Part of a small language model's weights.
Size: 15 layers, 6 heads of 32, MLP 448 SwiGLU, vocabulary 8192.
Architecture: RMSNorm before each block, rotary positions, capped logits.
Training: a variant of Muon for these matrices, 141M tokens.
Each number is 500 + 25 x the weight over its row's rms, rounded and kept within 0 to 999. Layers, rows and columns count from 0. Numbers have three digits each. The size before them is the row's rms in percent of the matrix's.

# q: layer 10 attention query, 192x192, rms 0.0483, rows 0-63, columns 64-127
# k: layer 10 attention key, 192x192, rms 0.0483, rows 0-63, columns 64-127
# v: layer 10 attention value, 192x192, rms 0.0485, rows 0-35, columns 64-127
# o: layer 10 attention output (transposed), 192x192, rms 0.06, rows 0-35, columns 64-127
q0 077:473514474520507512482543481496472483536448452480497481540503516483484484495481479532510467481529470458466452513523486508508508490525514502518466458550481526514488508514484508516519477484529492
k0 067:471476522511539498532501505471478470508511511533473493512549484544449485535507486472542518538510511532478493531493512536525466511499534439478479466466521490502497490457479494514522502503532487
q1 087:480506458483513508477559515517507460502470473494463482493522460528469488505526517522545460493521526522529465502507482502497529483521507494502489469517536500493490532556483491485455489463498465
k1 083:495454503500515518535480497534467489498505519539509486470495501501514468514548469554465505536508485453542464523504471554540473506482492456527501475519487499552487509527471539502499510503500460
q2 088:547527526510456492496506520487495476484530488475492494513510523517547464506500546470494484483537511564517524510502493490453493497531544532497492493480499491465565488453540459468477476550483506
k2 078:496585522502515467465519511460531463483490505495504537488494503497488512513474494500501492516436484537469504524484515496469537520488471517528463500485506501499524528451544478506440528526528514
q3 086:536539503513482463524468474497515530483501508482543507488495494526476515504483537506478500489501520506491518509526455537486527504474540491464500489464513530493531472533551525507487475487524522
k3 094:538553498529480433506523511516527501475517533464492473514467478458532502476490505456508512517484527533474510473529500453507517498528473540521499497438498469488470491502555496498501523520475502
q4 094:534490523510490485500511550498487494515509543535489519523502491524533486520458524470543524463517524481523524493528481519458490494522519517478520473495515491494519497415509535467521501489531423
k4 102:471463519478531520511477482503499503476472471512506515509489488513532443500495486523496514523489491464534501541483474549511490524490498510499467524512481504482497531537444538501500452518503447
q5 102:490456529481513512509481515542485468499528485508459519491501529560514470544479505489487523514498531489472510516503455491476506534484525515526498513512548540541486514520492479540496488486518524
k5 098:512491518512490498483452519516470540512550493498524490480467503540516558518515536461482499492435535445499496517490477494480486521480510478476480496542509472485511503520494493469510498483501544
q6 101:503491478479536508491552517534471494491481516533478503518514495516504491476531532499531482487507512480542468495517506466506497452557467487514520549514489466535528543517487481475489544496484495
k6 086:482469547494476510511457500497488507502484469529512535478495528507551523523466506512497492450487523530477541464496490518509496525470535470463522486533473555490471493494542522521481545462484500
q7 110:477522505541464460516481470457482507538491524510487526561487543508477497530508478504476487503499513497459487513506457473520467533458489518509484505487501482522468479537465509550470518485488488
k7 104:482506512524502466489493463519485526520448466518450541492506483511521499502516491483511506459486492478509547542480490542478477542482524521538494474492485469508513519527527483490489506477521510
q8 105:471487478512462460520523449499497560496516544519514506523443508464526464473515472484495485550504519489515508499485470506476476458502499513487518488483516512544500527522478490538469549535535511
k8 116:511493491532477507548455477483530505487515499517516500494462482496526484486473495492550544492491520505503527451461463524481466491515507490505539523494537530518498518468437533501483516551496518
q9 101:524519527498526549486488504509482481495498506466534477505480497471526492498471478519507486508531474516523497479528485525494502497511500511533452484496531544511549494488515506534465520466523552
k9 108:508537478504526518516489483501494474512466444513500533538509500483501440512495488474484492531524476509502485453476498497469496523541513514524490489472504493550511450481464499554472508515544552
q10 106:516509500492537520459480536511506490498525491485514493540467488493491497539549494487512501517508519538485485506562499520456501543504482518491511558456477477505494506501485481510506473471481490
k10 114:508513501495491533486487510467470478511541493451515473443460528498489506513511520521479533480480525508511503484527494499448546491533486508536468518483471531502520479534506542527488501483468519
q11 114:560538519472510484459562482506489510502526513479486470494512491502474465520491489561525518521534486542493487518517517540529503495544511508474512492496455465447504499487498478523444480510448475
k11 115:531495495471493497503543493494470460496493505513483553479502521500470461498506465531529470495498471549523488536561467520507539463479515524471575512491502534503480490471485465536466508480478468
q12 117:517522490520438524527505521547515515496494519474430513516458516525476494489567497476500488558468511496491473533489511487506528498494494504464465476491501501489516517552493464498507499510489514
k12 112:493527472524434488510531500515469439488481491500465536465465502498492480484520460517471516531496523485469505502493485492519508458481485525537523466482504513467548506528485483509473479516494465
q13 118:494499470503448489479452506459521531492467494539533554495521502484519478468479516499541503486475473524494494510571513472482502505509497567478521506507483465472517495468507499465509469498543484
k13 117:508526493483507559508467533494523506508422508531545522507513510507493487514503482479553487534489459487507511525502493491506457463515481571521528499510496509482536553483539513484563503499510504
q14 109:526520525499522469522479534463466502501539503467498482468456511498510506535481485531543447484505497494501522493483513487472480536527509535502550509488505531469500493511510484503515496482483539
k14 115:501502516480543489513449503485521517529528487513505517492500505503523515559517477497503511425496516491465502500484484514502480542524526541509496465535507520481448460492472490535495460482451498
q15 113:479469515512530479477523501545502498472474471506476457528489496490487489503448504516488510507495482474489494462514518505491470478494537487508486552500485492523498558489494479502500478510523458
k15 113:457481541503534494481512523502467509478529544481500516556500467506517476543485516455510488500447433476524502477500511486482494478481512498495534536523497473527511565484483494514459537465524444
q16 073:454461494528458514506479532484550532513496520509478521467523503506541515485509442503475512497528491528462466508527555528538487489494502516546481519503464507472536533496531524499525483500475487
k16 085:485495510523514497493491485498446497494487454523493482507518500516524469498482474498478481501508473449518500479517497527474471474522538513483510513501508459501488506528449524512517472507506464
q17 074:464464477520513513502470524460524571502457515506475524533545529438507535482500508504500477496481506524474456507512496519529483516482467454481478513470481486486527531539451486509524503521500509
k17 080:512486470524530482466529498500491505515455448486482485497532496506442440505477500513500499500503464456519529497472450548549490514523472522465513523495551522506491483544473491492535470479506485
q18 087:487533495521506514470513525514491494467517496530446485532507481493502478451517529503528486469543494482535512528468483498444505547504466500471523507498522508481480527520496476492512497509486505
k18 088:502515490487476501511475504510515506494474549528460500477470493489555505517510509515483526479483530503461513497511492488496473549488497467507470509496552524469504532532508516487497443532511492
q19 090:449508459503518497519505484506500484491536440534472547509516500526479500501484483500519540474491520478516528521490488472503493519533479516494510500506542445524449456512518508508527492476478496
k19 086:506455506536498525527502492521526530518509495486514498496499533528471516510559506519536506527466536474539456522501476536482520486482491487513488506538489455494524497463503493492477530500513505
q20 087:540509496475523512447577487521522450507500524523451497512509502526439507554518495559501490483512518493492506449515482471478498491532503515510485517506504478472481485466518468535473477468479489
k20 092:482466490464530547524512515532521515510442511513495549477481483501502521540519528479521458462483513505540508509510488513504507508482447519488527503537530480492514507474487505486518462459529516
q21 099:468484506484485519470532482489518498505459528510475480504504480511447479494502560536522481497527484488528470551489562538535497536531517508504479468554504517500550507539518530502502504520485494
k21 103:527541498519456484502500464520510502514497514470481497499485515491487559504490502494486522518471520526475519490485477486478552526485494504460468478537478502473503497483545496484508543514509520
q22 103:478506474511476501506459435484536535494532520465522456514523499449524514457502518482525496510505513508505501511528534528530500519513471514519520508511514497509533536535497518474501503547506535
k22 120:493542457509489489485473503538482553484561530473505464537518467477527499488480477493493506502485483469471483491485499485452478529486498478509532494454475484484486460455530480486505518509486520
q23 091:503509492499518501517443526492470518444502480490518493492450509508492505538504505466511489517516480488506497514487482493520473517517510454441493428525521450534466523491480513474489486520490511
k23 115:517528558527457465505506533470485516541517471476510504450495500481501542489509534462478503496461479499468522487486470504523457517453523486442506472490461524490465519485550474517533495526500536
q24 110:495528496499492521453506467504473492530491541514466482533495529491507497533444470505505520500510507492478499518510545467480497526464477526463497491474471527522457483490540514522472532510461502
k24 108:450496499516467539524508506456542479506502504514496563487478476465492487461530537494481531507506497495510477524504535485507489499464491514525504490522455493493516490505474498511553488494484445
q25 120:513516497483489497493503512488512522475476517514488472506503466537520503517484515513537490524499538477508502520529467505520509537492453522454510535539525442485490578501531500485529506479475467
k25 119:540503447456483502462495529484508467499503492515482491494496455523511492531480501496543494531505538518504570486501513513524522527505518531473502505510504467474487536533523469466505506473477531
q26 115:515518554514491518573507514524482505530536483528462453468482534485520525479535510520492510478538433532479514496485466509438480507495537498509500520494498493548503510524505489508504534502518494
k26 118:500450507493489484519534462555486506518500454499481491501495538464511473513474487531479505487526491475509530462481485539469491533481483544507544507500491496520497477475522494507520555495483477
q27 110:474498487509538499530510495495519481480507533495529490466464507501484555510540498477544503488492544452505501464504490505511472479537452518483534510513497470524490512496497501509492494503433527
k27 115:501478479489528488531468523515483484507491531435493522466420519496509525508526498456515464546508526450519452587481520524464521502492494467531531549539496474519518517467484505525508507492477520
q28 113:487509467523530498504454486501499516494519508532496510500466498452476484507527495513517503511490470490481490442539538515533490446515529483477509508505483462462480505479488482488533489530490468
k28 115:497448485531526541513494495498468518470518497511456479500476486552498493483532485509518472466528473481507506478489479551479485515482504510443518501556506514494455525513546503492522492527489491
q29 115:489455495529514479501528466461483512538472488496487539522514478523465485503476536510471500434488491497523495509515482519508479450442552486473469496520500470472521475534552460475502491468504521
k29 124:502481450480520455482532493487501530478490520518499538505514515495511439445490519483523484472492496520509511506504483502493480480477518491497530499480461499513506512465502506483530476467498516
q30 112:482441500510528520502467466463487529505563501495487500511491482506530478424521518498511499533545512483521533440516508514434515506476537462517476492544493515544545502543491465478507488477500474
k30 112:503443478520498492524492510480498526510536500486498504539487489509532471469501524486505518529508433516475483441523509508472480492501466465495499487507515527485528500529507437469503520525496456
q31 104:550509546488521493445431519479495499486499523524497497523466532543459509494495541522451472483521504530471518455484496450515455492491521489517511508491494501480486528492474456476445472539496539
k31 105:514498546496543519500498504540465439481517466486512489526474522526485532517507511536499515457490522507466516498459546508526451527475526479506483482455481493531515551499507481470493534497501521
v0 106:469502525555453487522511496475509514502528547456487488522490500507480457510488484479519484507522526498510497552485528451459498508525525543485477520451478509547489491483491491480457442530504522
o0 101:492432488509486509504483542519477503476492446508514472473482497501501487489492521524515492470467456510500520491471490540458499449466483480481561477505517522490460425518456496487531471490487499
v1 099:472534504494469510535510480522545513522481529514510516441454432473488482489489494498453485507502489528448534517504508476506471511458499535548477510525494501529493493506458490485479504466533513
o1 090:511496490486552518437523514487460520487593531528518477519529522521492520532476501512550487483481503507511510517531503546489515515543430499484524516508487462504477493481523499543493498466486490
v2 105:480523515523515482510502490465471512495470503492510530491472514525513522469498519492504518459516514505508477484481505509513484541483544489510534493532499524532491530453440478478485466496496505
o2 108:495454498491534484465475476451495505484492507529519471523487535491431518480498510507443514480459464534462475493506499523518508477449518471512463546517447533570495492516551549509527533544516470
v3 105:507523494470454485532471493481516535511527487490546479483497503464490489513534547497542476510503464440515472488537516501487494521480498524504507490471514481509488487490506479449520501508482556
o3 107:524485500500493511494491495538481481508485497497489506506494522533490477504481516498494524490533501528504518520489501516542530531499550467518513472509528542527501501484501529541460497469504483
v4 106:520469534479509528497539509541516420485509516549491466523492485497483527534503524547490486531478462510462455491463534506461543481511488509561526499505493487492513489514518480489490496463512508
o4 103:492576442487479453554451495481490536554513491513547540501498511503457519499483476498472508462500518489506505547503456524521464520516474504486513490470518497474514524511484513481528491516474507
v5 092:452552509528531519505485477517493494465470513478486515509467548517530518501562503499504497495513535510540482494500488519519538434498506483479453497502461509460528505493505556493469486530501520
o5 093:520533492470488520483512485478499495481454493496447474460532490521463508489533504519519506508493491516493481543512543498539496503512504527471501468512532512511487457517487533539524540470495502
v6 102:527539513487527493484461507523505518496473536521513471524491468524511493492536545469495530470516510514526480510476509486509470510482523515500504524475508489473486448466520533511535484478519463
o6 096:453509475494522538519526517532498505461467520501485549444499449507473494499519485492520528504517472522510532467502554498535507489448509472510491479495561518527470512481467517528478518503497498
v7 100:473518467510466517443444500531481557479490500516510478515462511501475506517535522511516566486489501494537524494501445483509490492523488500490491553516468504530463479492513472473522494473524517
o7 098:530507503493486509524543475488537473479497558507500447513506537461474510514472530477519473515500498489450482457497548534499521498493543437487505472501528539475486524499494505519498480514486513
v8 102:477489462535517509447485510486518505501507478496537515474505522520500447471529461537498511491489490505513473502495467472501478458494513533482529438464462519573494523521501480519518502528481515
o8 096:525508511514527496534534508491480470501470468453525508531496489514536504549483513492483462510507509482480514510470522484499544483511453525524477562463494538531508482495528541482490453456456544
v9 104:500510492531495469478455489474527493493488517488485500527499552477481489528496510506452435479493528460497480523527499507454476523512502514497485515480497512501491485456470496508531509476529509
o9 100:513513521482492482517516494515509486522543461499486511447495514502533500481504551539562480510496514496532491491484499498478524464482532467549507479561477528524550493473484495494458520496458457
v10 097:531466475476490527500490492526503472472533509506498553511460469541465531467506503493468526479490479524512473511512447480510511539536502480502484454487493494517520452466491505445522530521481554
o10 092:504524537498481497483485467487458558516438478508491477488513478509483430450509506545489515534520531441506453499465520495495505500499549527485500517502506494499530507507484480555479443466472481
v11 094:551490535484546510493482548515518503488478504512530507509458530454490487505507497511496467537511455493470474503489529514521522465525537562528529457521465535512497522456498487505475503476521486
o11 090:484524505510544477535504508484434499561542457515476472517527468495503494489505518510493529454515555547556544531476529519499482541479462482499531505481491473466504485470542495511514490516503488
v12 114:501501496494518510474480507477517486468492497489468516514521488486544481494470520508529458534532516456436495518471532497521481505498486498505489498496551492515496502531473478514492453525480484
o12 110:469461508503482487549514504509484517502498483485512496470497486455480509498476454488513526470497482490553490559484469525472497501516518518484555509519500481494485496489469521460499497455516496
v13 095:473548495499499492499516536489473482479524588501506518504463520515465474513471498486494459490499500466486508506508544460495506477497486557487466442452490516542524510488523507516505478507526502
o13 094:535491527473529528480503489512505476474536485518463484475494532499526488510504531516510525506484455543515522511532482519519494490530519501492529517535544499504511517471528494534498481541471477
v14 112:474485469486486500483473514516480508531491477535534460489518472494457514478509524547500512467502518495530524534517501503478468507520491474464491529499492493478462501551525500531545503565517472
o14 104:525533516531522481493507521496500458464495525487458496533515506453546516532483481495457450502528502492471509438523524484507492521514499543522451499517527504507542530505495476497467522507493530
v15 103:528470506517500523449495544512543494504477503526450530534512476480514489510479499474510515504518483523483468544470535506483526492480490545525486498485507573480522478504510534501475504498510480
o15 097:483478492485499496562466546459439482515510485520538473465441454496524483488503480512509468504502522497525536506509467472489495499495460478502537501539501525516500545490524487498527503524514555
v16 100:506482497495480521528428480466511528499509499539510511465453483540468502476484512513464508485538511543499498481508473498486511482448495485512516511490497491550490493497475489464513496546486494
o16 098:545528499471501515463521511512490497511491525502456502488532518497513524512527477520481464483484557491495463501502516486526491492487507529535520504485450565474500516534512482513474524489525508
v17 106:485505492461539526529489453467512493482471528491465489487494485512501508515538512512483493550491519517452506486464494531511507473512512538477474539509502497495517486483456543482462495503528495
o17 103:444516499489505535490522509463520499509496488551493492520482492494514471481502483536516544476491499442477527555509490508474424561494502536456550523501484448488476512514484515490498488437471470
v18 103:470487531474516494496529456472526510485467487447450521517522429441521511542489530498432464516513503483490519462490534477503573489489471496490483511469506478506487469521476468520441486509502497
o18 096:515536477547489525492454506504487499515529484519513543475494546483479494470504471524555503475480455453479524536512510492496438497500525567454518482508481503489514464473506486497508472487489528
v19 096:498502493468522505500458496523499488534479531503508515461476529505484496431498513493512513405500471537510524513500469506488512508486468521455496500466509495472479459499518464518552510502530494
o19 085:500536504517475497483520473561541491472492493481531509541505480494493499502535457476487456581515560467522512471489490516497510504511515490560458453508483488539492535503535493488499495496488532
v20 119:487491511479529515501523492518518468431508521488476534553517520540505535499521509513496471503513517488430495489502554499541464485486525494491497518529490486507547485464500491533504480494524514
o20 118:486502505485492484551478490508502494529488471546497497484503483511515504478558505524477526506527470505486507517498458528484477519454460491474485541498473513506532500544506522529476513534496480
v21 107:548490512514489497523496537497542448488466546450477518507544509491476471515469509502462530471496499505481494528516465511490582496482474501508465504501509522527475486461513520461495529505496446
o21 097:498524501465525511505498446510480528526505440534520463498514494484477494479516441502508524527544499489535486500500439493483474528532545488544528472500442468469496492493506483546476473500479532
v22 103:466535487493476495493505505523457488554522528498478522495479493526504487471509505466503491531469517510518508504505510501516568503525483439512531520497500475532493515501541523546511491486477475
o22 102:520508543496479495503560523508532520488505455522483509513503519500515504504520444493504468518498471480500563464509466483443483489510528488464487488496499503478480501514489494504472499461499486
v23 103:508469496456519502513480522532505504493511440508487518477491514488508487555493557520487510553503562456509454479515493471539474540494523495509516511454560554517473494524524492548501475523478489
o23 102:465476522478494471527504503486539523535500522495468526516545489460466487500471510481508490430519474467512495540492520494464499463489499478450478474495465517513528477503499486434495466505497477
v24 104:498529524519475474530502444484519486509468484485472528477489480492494514503486539502495480500509505495497495528453488510490469472459514526489496497503512525522531453526459496505450468482546459
o24 098:468461500474529492530491549516442526484541464496470513488516517533506532489500491522545463435489473493495507501536483525509534466509480515462532506514470459507462509548538538424518529478445485
v25 118:497527493467506494480510466505445470537494458487527506458499521490470480489487509451494509467509492519520481505544463460496506523508525466482495506544458493556516541472550502457567500463519494
o25 116:513497511505529511536500492482535514495484521477490493542469478503492475484516493513469480547490503497510474484539545534494525448541495483498533493468523538503510521519486494562506490499475501
v26 103:519508502499553507494522518518522526502497506510512492514467476535489507524484537465503496533497540483543467503485497483527502511502495457497483463521540488499516515494525500541510505525482473
o26 096:442529490513533519482473519483535479504475487517438513484534506469503503511495501509488482501489503507487501505490534475489527478493475492483497505444523505518489501516487489477483497537524486
v27 098:486524492459496533472481451533512488529471470531473537498502505504483531495477507474500495543500527525512474499539496490496486473507486483489510523492490433521500492525498502487489506507461485
o27 094:487488529494540488469535509503515482456516521487510499510465478516513491472548497542486520483482492504494501530516514549490529479525517534484523492466507563510487440527484529502461464497496490
v28 100:496523516494480535523461513535502469483527490535494509539432472538547538502515492518525503466506468497491530480503551497496524476486523544535519514515502493498519424511480531457496502490487491
o28 103:505540510481491537546539496477498518453522520518527498500520494510547463472492504532491476490539530520507529545502458521508458505466509479504474468509513505491523548489486531502510507458549496
v29 106:538473530519482539479517509537543501472541491536488527529526504504531486479501503529512485524485520466490464450470518525475553526502508516483494481508501481468482471485495533493508449490484524
o29 104:450514498483495463511476522466449567497480509491538476444469463495499513491462524497561480454507527495487526525476497509507482481501525498475509500490537492484479507557511519488531465520504474
v30 101:495465515490517547494479510459511470501526528552467498469490522476472531517527506545550491462537580497457489482520516503487509551496516529495489553478482499499487549531486479536491483519461485
o30 101:504475492487497473530507505518482523462491483486572519507519473490489492483467478526463506530511460499551478529474463519512472445539512473463468498510482516474529505508496506470505468514550498
v31 104:521455482498507473474481463493545512461507512464469484545530465544512486491525499496477507538517463539496482511513479522472540516508519524477489553521479505500540520466479516473496513502491481
o31 098:506501520450443518531501549500445503527440494521521500463466531481487524495472491525527487456523537468505521576468495493517479541523541507469546485503506470483483465535534502533471517492517491
q32 094:455458498515457454489491546484516517499471582521482525517509491505501475545491494496478478509530498478481492524464518530524534488485521519513549440523468519467468479473509489515509536516444523
k32 082:508474482513540536523571499468494520528510502476484554499519531486499527469480518504491512505511455518485497494551503523510536495498506509494510500529540484511492516469488494512511511490475516
q33 093:505504492526554478517463504526492446487459499501509509464464487493531492511476484486541507531498516492517504541551487499452515555525433487518456537504549523495523461498484481498482468511480493
k33 093:498510498479489482540512533513477471507466552565536467481507509505511489523514490522514474458473468492496509427479550450524484528520514483491502511472454483548509453545541500498507525501481500
q34 083:507497472512543529506473462531518474505463493477564548480461530494501489454486485516528540502506490493497496482530432484492456521522509460503503502525532528544524446548462511523498502511492511
k34 089:509508484494474521524484429508494505510478528503523494522481482540472483524490491506540505484497528523523494481518531479547464496529537508540481466471493517536514445503513498506510506472465478
q35 091:501511515453484492469560512483493492492511531485458497501522506468487518503483483530492490534527487534479486490518471523503540519512552531463519473495460500538467508491475465444513472483495503
k35 081:483509535480462509487529504500501528538545559452512465513493482520489502490498523522514520494539479473476475533507492502465443501504504526429464523523494490483485543470526506518498488526500502
q36 106:499515497476557481503530479522530473517496495531430515518502518515498492533533502487512535481532539462500456509481482513456501529524491528515512494515538464517502499515512465498497495484484488
k36 116:539514508520565510503504550534514490523492505505500498497448510534492495515491474495539467507485490502533522507530506513484523480463498489535513508544526505485474505522513523512497527470505485
q37 110:519478555451537511493512481505490522508494510461533458477435474515503472491502494572501488507495478484517485499510484521488510523528533511469469492526489545469531525540480488510506484466516517
k37 096:511458458544509497536480482521522515473479536484494510527529519502519498472491535487521495465491490484482486537496473528532510513473542508485553527531521475516509491433509497527554511531517508
q38 094:455504505519493496528492513474515518464547478483484485493515478464544513521530513472491500519507478509465533504461542533483504527449500531511505494548464490481498502481517464468477509543513560
k38 107:514517458471499467510493479518509498440531534483493475514517451493501512458522517485510558519512486482442470487475501522475496509468513501492539507485494506494497503491475502497547514527514496
q39 109:523559447521455489455523447462455516539495469507491523505521536523520516532482506537517498491510535497493436522474500484529523506488510510494529440531468486518434522489514495493535510504462497
k39 106:541478484562477484474538519493540510476508491527498512501504498513440529511477525518479491512492542520512506514485484485529475500488533525493530487526443528481490514496535499487464512520540422
q40 093:481500522525487500517516462504519473511499508472521519537501480506483468533475478454498517505519470509506483519502499495504514470475502492522501442485484465543507476505469520522529491483511468
k40 099:470503467513488473502446499502537515532482529479519531424527441500515455509476509499464514537482494530503477503496477458474495475451511471512464512519493492482514502502521534487494519415547466
q41 101:482491529523506474505484550528530504482490454487501491495489458496521471486489465528476528532512522494589517475465514508482491478506530460478509490463508471468497529489476504502459475496468481
k41 104:483529525517526484522488483491493487522487497503516505508469486501502474495488508488502513489489520491505470505478478525465521479505533469492442535526502505475523494524471489522502445486502447
q42 103:526535509518520489513483484491530474486483559516532445493543503485510486517486528484481537504489496506486489465511490481515513487482519544509510516489506465535481523512507508510474497517515506
k42 097:515514467470512447516509495475498475524502496503484496527465514501488511518487539514516517524490534482500510505509507548455467500450545478492513479515476495500517508497530445481508567522507493
q43 102:526492506532507504483574508532505503524525482524507511482507484498523504522482478526524507489525481513466531482495494484463499465511525504509471560454491545474518485487544470528468506478492452
k43 102:527540499502497483537528519496513484498537513565468517522481490506504517545478458481471465460491527534507537508475492526482536503510481527473500499557433479524527493486550508511496484492534499
q44 106:499478530512506486525471501456510557500491515491483547528500514498501526548503545535493519482514509479515512464479508510509462512466493512490515501514518473535473518480527481491494512496498479
k44 102:522472480547502495498500482519453510510511517512472544483479449528537511497480517506480503494512475441529479536475475558511518501459460506475496498491519453491488496495484538530483462501460476
q45 103:480462504532486497537462505483508498528463530520558510446477537540477496516455513480536474502523476470504523491537477500526502529489519545505504531488501528442462540515478544486522506513547463
k45 102:497491488505482500517495470488464569508460520531550514545495477520516494503494494489547449533537516483496508510523494507544499536535535508510431472515498483447515522493507513456556493488497522
q46 102:447532481489459479508469536475496525505463543511505535511495505487482506491479484518554514482501471462522447575524493543485520536485502504480482482541500446496499505452499497506481531489520488
k46 104:499560544486497468500494489496453505511482541536504481535515488494505513461508477440523481539494482496494493523445520501503450475489515530513461509521505480530521468485512521481483482519479505
q47 106:549557508477472505485497482525493475494478523469471499480465537502447505489479495479489505516536459494505438523484487464520521546485528478489506489487502493469483478558512495474477541484484522
k47 101:506542509505498513504496534467499498516517458508473478458485527491513508498501519518482447496519485459502519506466505490510474501498509483496498486496508507505515479496509506465533540508492538
q48 093:499537481463553495495463476461472491516537471515494480496545487513489477523477484499495509533463539509547493485481489543449518486492493484536456511539491476487523501449490516481513517538512483
k48 092:503468494525504481492551534508503527505545494468476526522482523495491507541511469466510491516545469550462496508482506540517518505524523450501467521498541502546473548499506497554501466496479493
q49 083:486492480467534491465493514482471454486528505508524501493514493495494529535490509467487511480483532553460508483476513483529527503525541486519520493472469481523467484478535479461495471454514529
k49 081:521528467495513540501493524494517472499495515517488514510513520515453457540515491474519543502495476496483537485490489488503500503539517530524437426491471485476514469453506522498474531491514547
q50 085:484517491502515517510491538512474496484471461528477520507479495523499502496516475503495498480517490528471519539484518487527491492502485488550469535486501493493530461476509565518517532473560519
k50 087:505471553496475534484490511500542482491491500482474446535516520461502524499470480454466517472496491537528524506507496498495511509566510491527515514452494525503521520484527481500521499498487551
q51 097:534472499489555509528489470501516512508546518482460476481529500494517533529470512513515499556510519532526509555533454530440502467505517470536526537513494478515484449503521482489503507464477528
k51 108:520481483478489498483484551471535491515460496463475471489501534466494536521499498473509486482490525554474530512519459502521521516495467523502511543504481507513540516498499451519473482518526527
q52 090:508469504477527514487551530516486432527516540479555505528512539482470552509482483493508511490498522500468486505542516474474489528534484519499466527529507462514491490569464495497470508484520499
k52 086:486492525551535475486517475512516477525520502478525471484505487511475522568514492491515485516491533499511504501479488470495511485481524531557501477501503504524546556513466531501498526512521541
q53 103:514524542490492481487463477471495535519536529479490490497557495501474486499506512526512525511503459542524460499473545492558533485499435491506477529490465529493475490521530512469491500505491495
k53 111:480461519499454518479512478469496513493507496520527472501527489483518529519491527495458503469528476529466474495510498522508566509506497508505492481438507510533481499494482490499507528576490520
q54 085:497507485486477499503513549518489527503464516506551538454476502470515530503499458485521505514473515488500509498487534520525488444518553456499514472507515545483465470496478504496486522546504468
k54 104:469527513502515513534508495512494519481481511498515527491489519518496454501540443487494489490497508517542473518531482484530495502507498512497508516446512515509512456516477472485515490502474491
q55 113:511492493506509514534482541485504494507498524491541472481513437519481472511464493473465532459482481485501500552544446488495519560470475492463507500491490455507552489509519517452542520458484513
k55 110:533500507477559505488479511494496478534459491488541512512511530526498464529516483483507506499473484495524435533530460486495469495457506513508468439524532501499512485502503450458528495426503467
q56 110:493540518479503517502482468529490486506522450491523532519528502491513514487535510471477496491538470524528492484533516525467468514508500494507523512509499511481538537484499495493538526459440519
k56 102:465501473487457457455507536515534490480531512497527482498520521516494525499498469472473504533456477513490526452505482492477532499496494502509500512505508508519525493448527451549517458490504513
q57 101:485532502509495487492483463486543482494493494479526528514487518540489513474488490521453459485504474508512526520507492478469490524518459514488512460528488502529541485504511499480489467490517505
k57 100:516484469521498482467476512510538506467493525458504569517521524485524506465533533468488478543516503456489527485523520498483518473523477510464448480504480476477507507558518527511536481531492511
q58 094:503526458496521520441536490511520482469487480499473490523504532506494539482518477535497479465505490496552513487493510477493469492523520472501444485503501560512504451478506465536467497450519519
k58 097:545450505519515517529483515492541486472486510459495475490506510477505513510503534492482475467523506535518466487485506487545516527515475485486525542447445492490533506475513497497507486518491523
q59 098:524499495471537511454488490521542491472540521542489478483480524505512494435491506520510535579529468499510537496515538480488497514493475513512491511493484482501538484473463491516511484498484506
k59 103:493503492490515493467450480487486487502458474493491469521529525492490458534526504519535505523518502518522548466503490467498538524547434478506546544443499485529501513499465489487516501532494435
q60 089:471475482467515494507548531504511512471496501488443495497486511520488513496531517470516492529483560477507548558496441525528513497494512507474491510436530496493480470531568497537505474477467484
k60 098:478534491483443484541486539461490552515492496465472530513485472488487511511469485506568528480516542535495535498529478560477495488546526485511472525535480483478535502470489463520533462475501477
q61 112:464466532510503495496519474536533471507515487516471522545508481527509480495517519493486538464466530458502507473439475467523523471462461514521455517509508508531560532551503531504499508487511493
k61 104:499490515498534486476480481509454501548537516518512489495460488468499462506456496476493484512499515471513427529482514525498463502486464521517525515469483514479497452473492499521509512465530464
q62 102:493549525503524554488497531489506531527491505522519552502488506488482542492477524497488526485484511521510527497514521494485506496487526490479490522433521511512534467504496475494502473496505486
k62 099:489519572525516535507513517533507510497492519460561555518503513502431495504536484485468497491520451487486511513502495490483466514484482482497467494512466537492504523455491511466517503483511543
q63 106:499480497495502545451473498472555511489525509515497505542508465495522501526503554507521508507516524472465519465528488496515462533527498532463478487496540477525533541499494477512502491496499472
k63 108:520512507497515466518530493480467513527529522473511487553464541487499478506483554484494461494530445470494548440486472477509490475517546504496569488516492481499472553480494490491507485544471528
v32 101:510456495512503526480489537476466504495533510491467524497463467502450491501512528495482493554488487522505461509481543489541470480529493487460450486519501534443506531505514496485503535482510499
o32 097:456517496548487491504493506521559462483480465469441471515504493492527541511485491514537529510539521462496511502484458470508516490467489499528527483484515475528491506507469518528506533489464523
v33 088:448472522441495485483537502536446503460498508520489498532471506528517505491476549515496514492500478500507539491492534458511459539486538479475518507489493488516533479551496475499498495515529516
o33 084:513483491540502542469523515515540499545533500502489466476440512478503473501573504510505514526489539466482500513501460504493493501545502496486548521487504510512484496519496433523492434499451541
v34 099:517531517531464517487491453491525519511488480484497522513494514539473503481529524458508496492511515484493510538445494512507495474448509494479480522495503561500509498470464455489441535465506478
o34 101:502453491487535504532496504463495469505488510463476456559526494465509504509525459496487500470463538517458533455514467493484452529514498530519487515501523484454518507505500519541519493497552515
v35 095:489470505527497545491509521472480475486475463526487493473472524472519589511453506519514478489559537433473491525482528526491483486508494540479484469504467521507471508493479480527489483525540537
o35 098:514550514526506496475473515475470464486491498499485495514479458484542454521496514522471468531524472503502517476491476421526493541465489499512524500520565502515485475521475457462470536516506494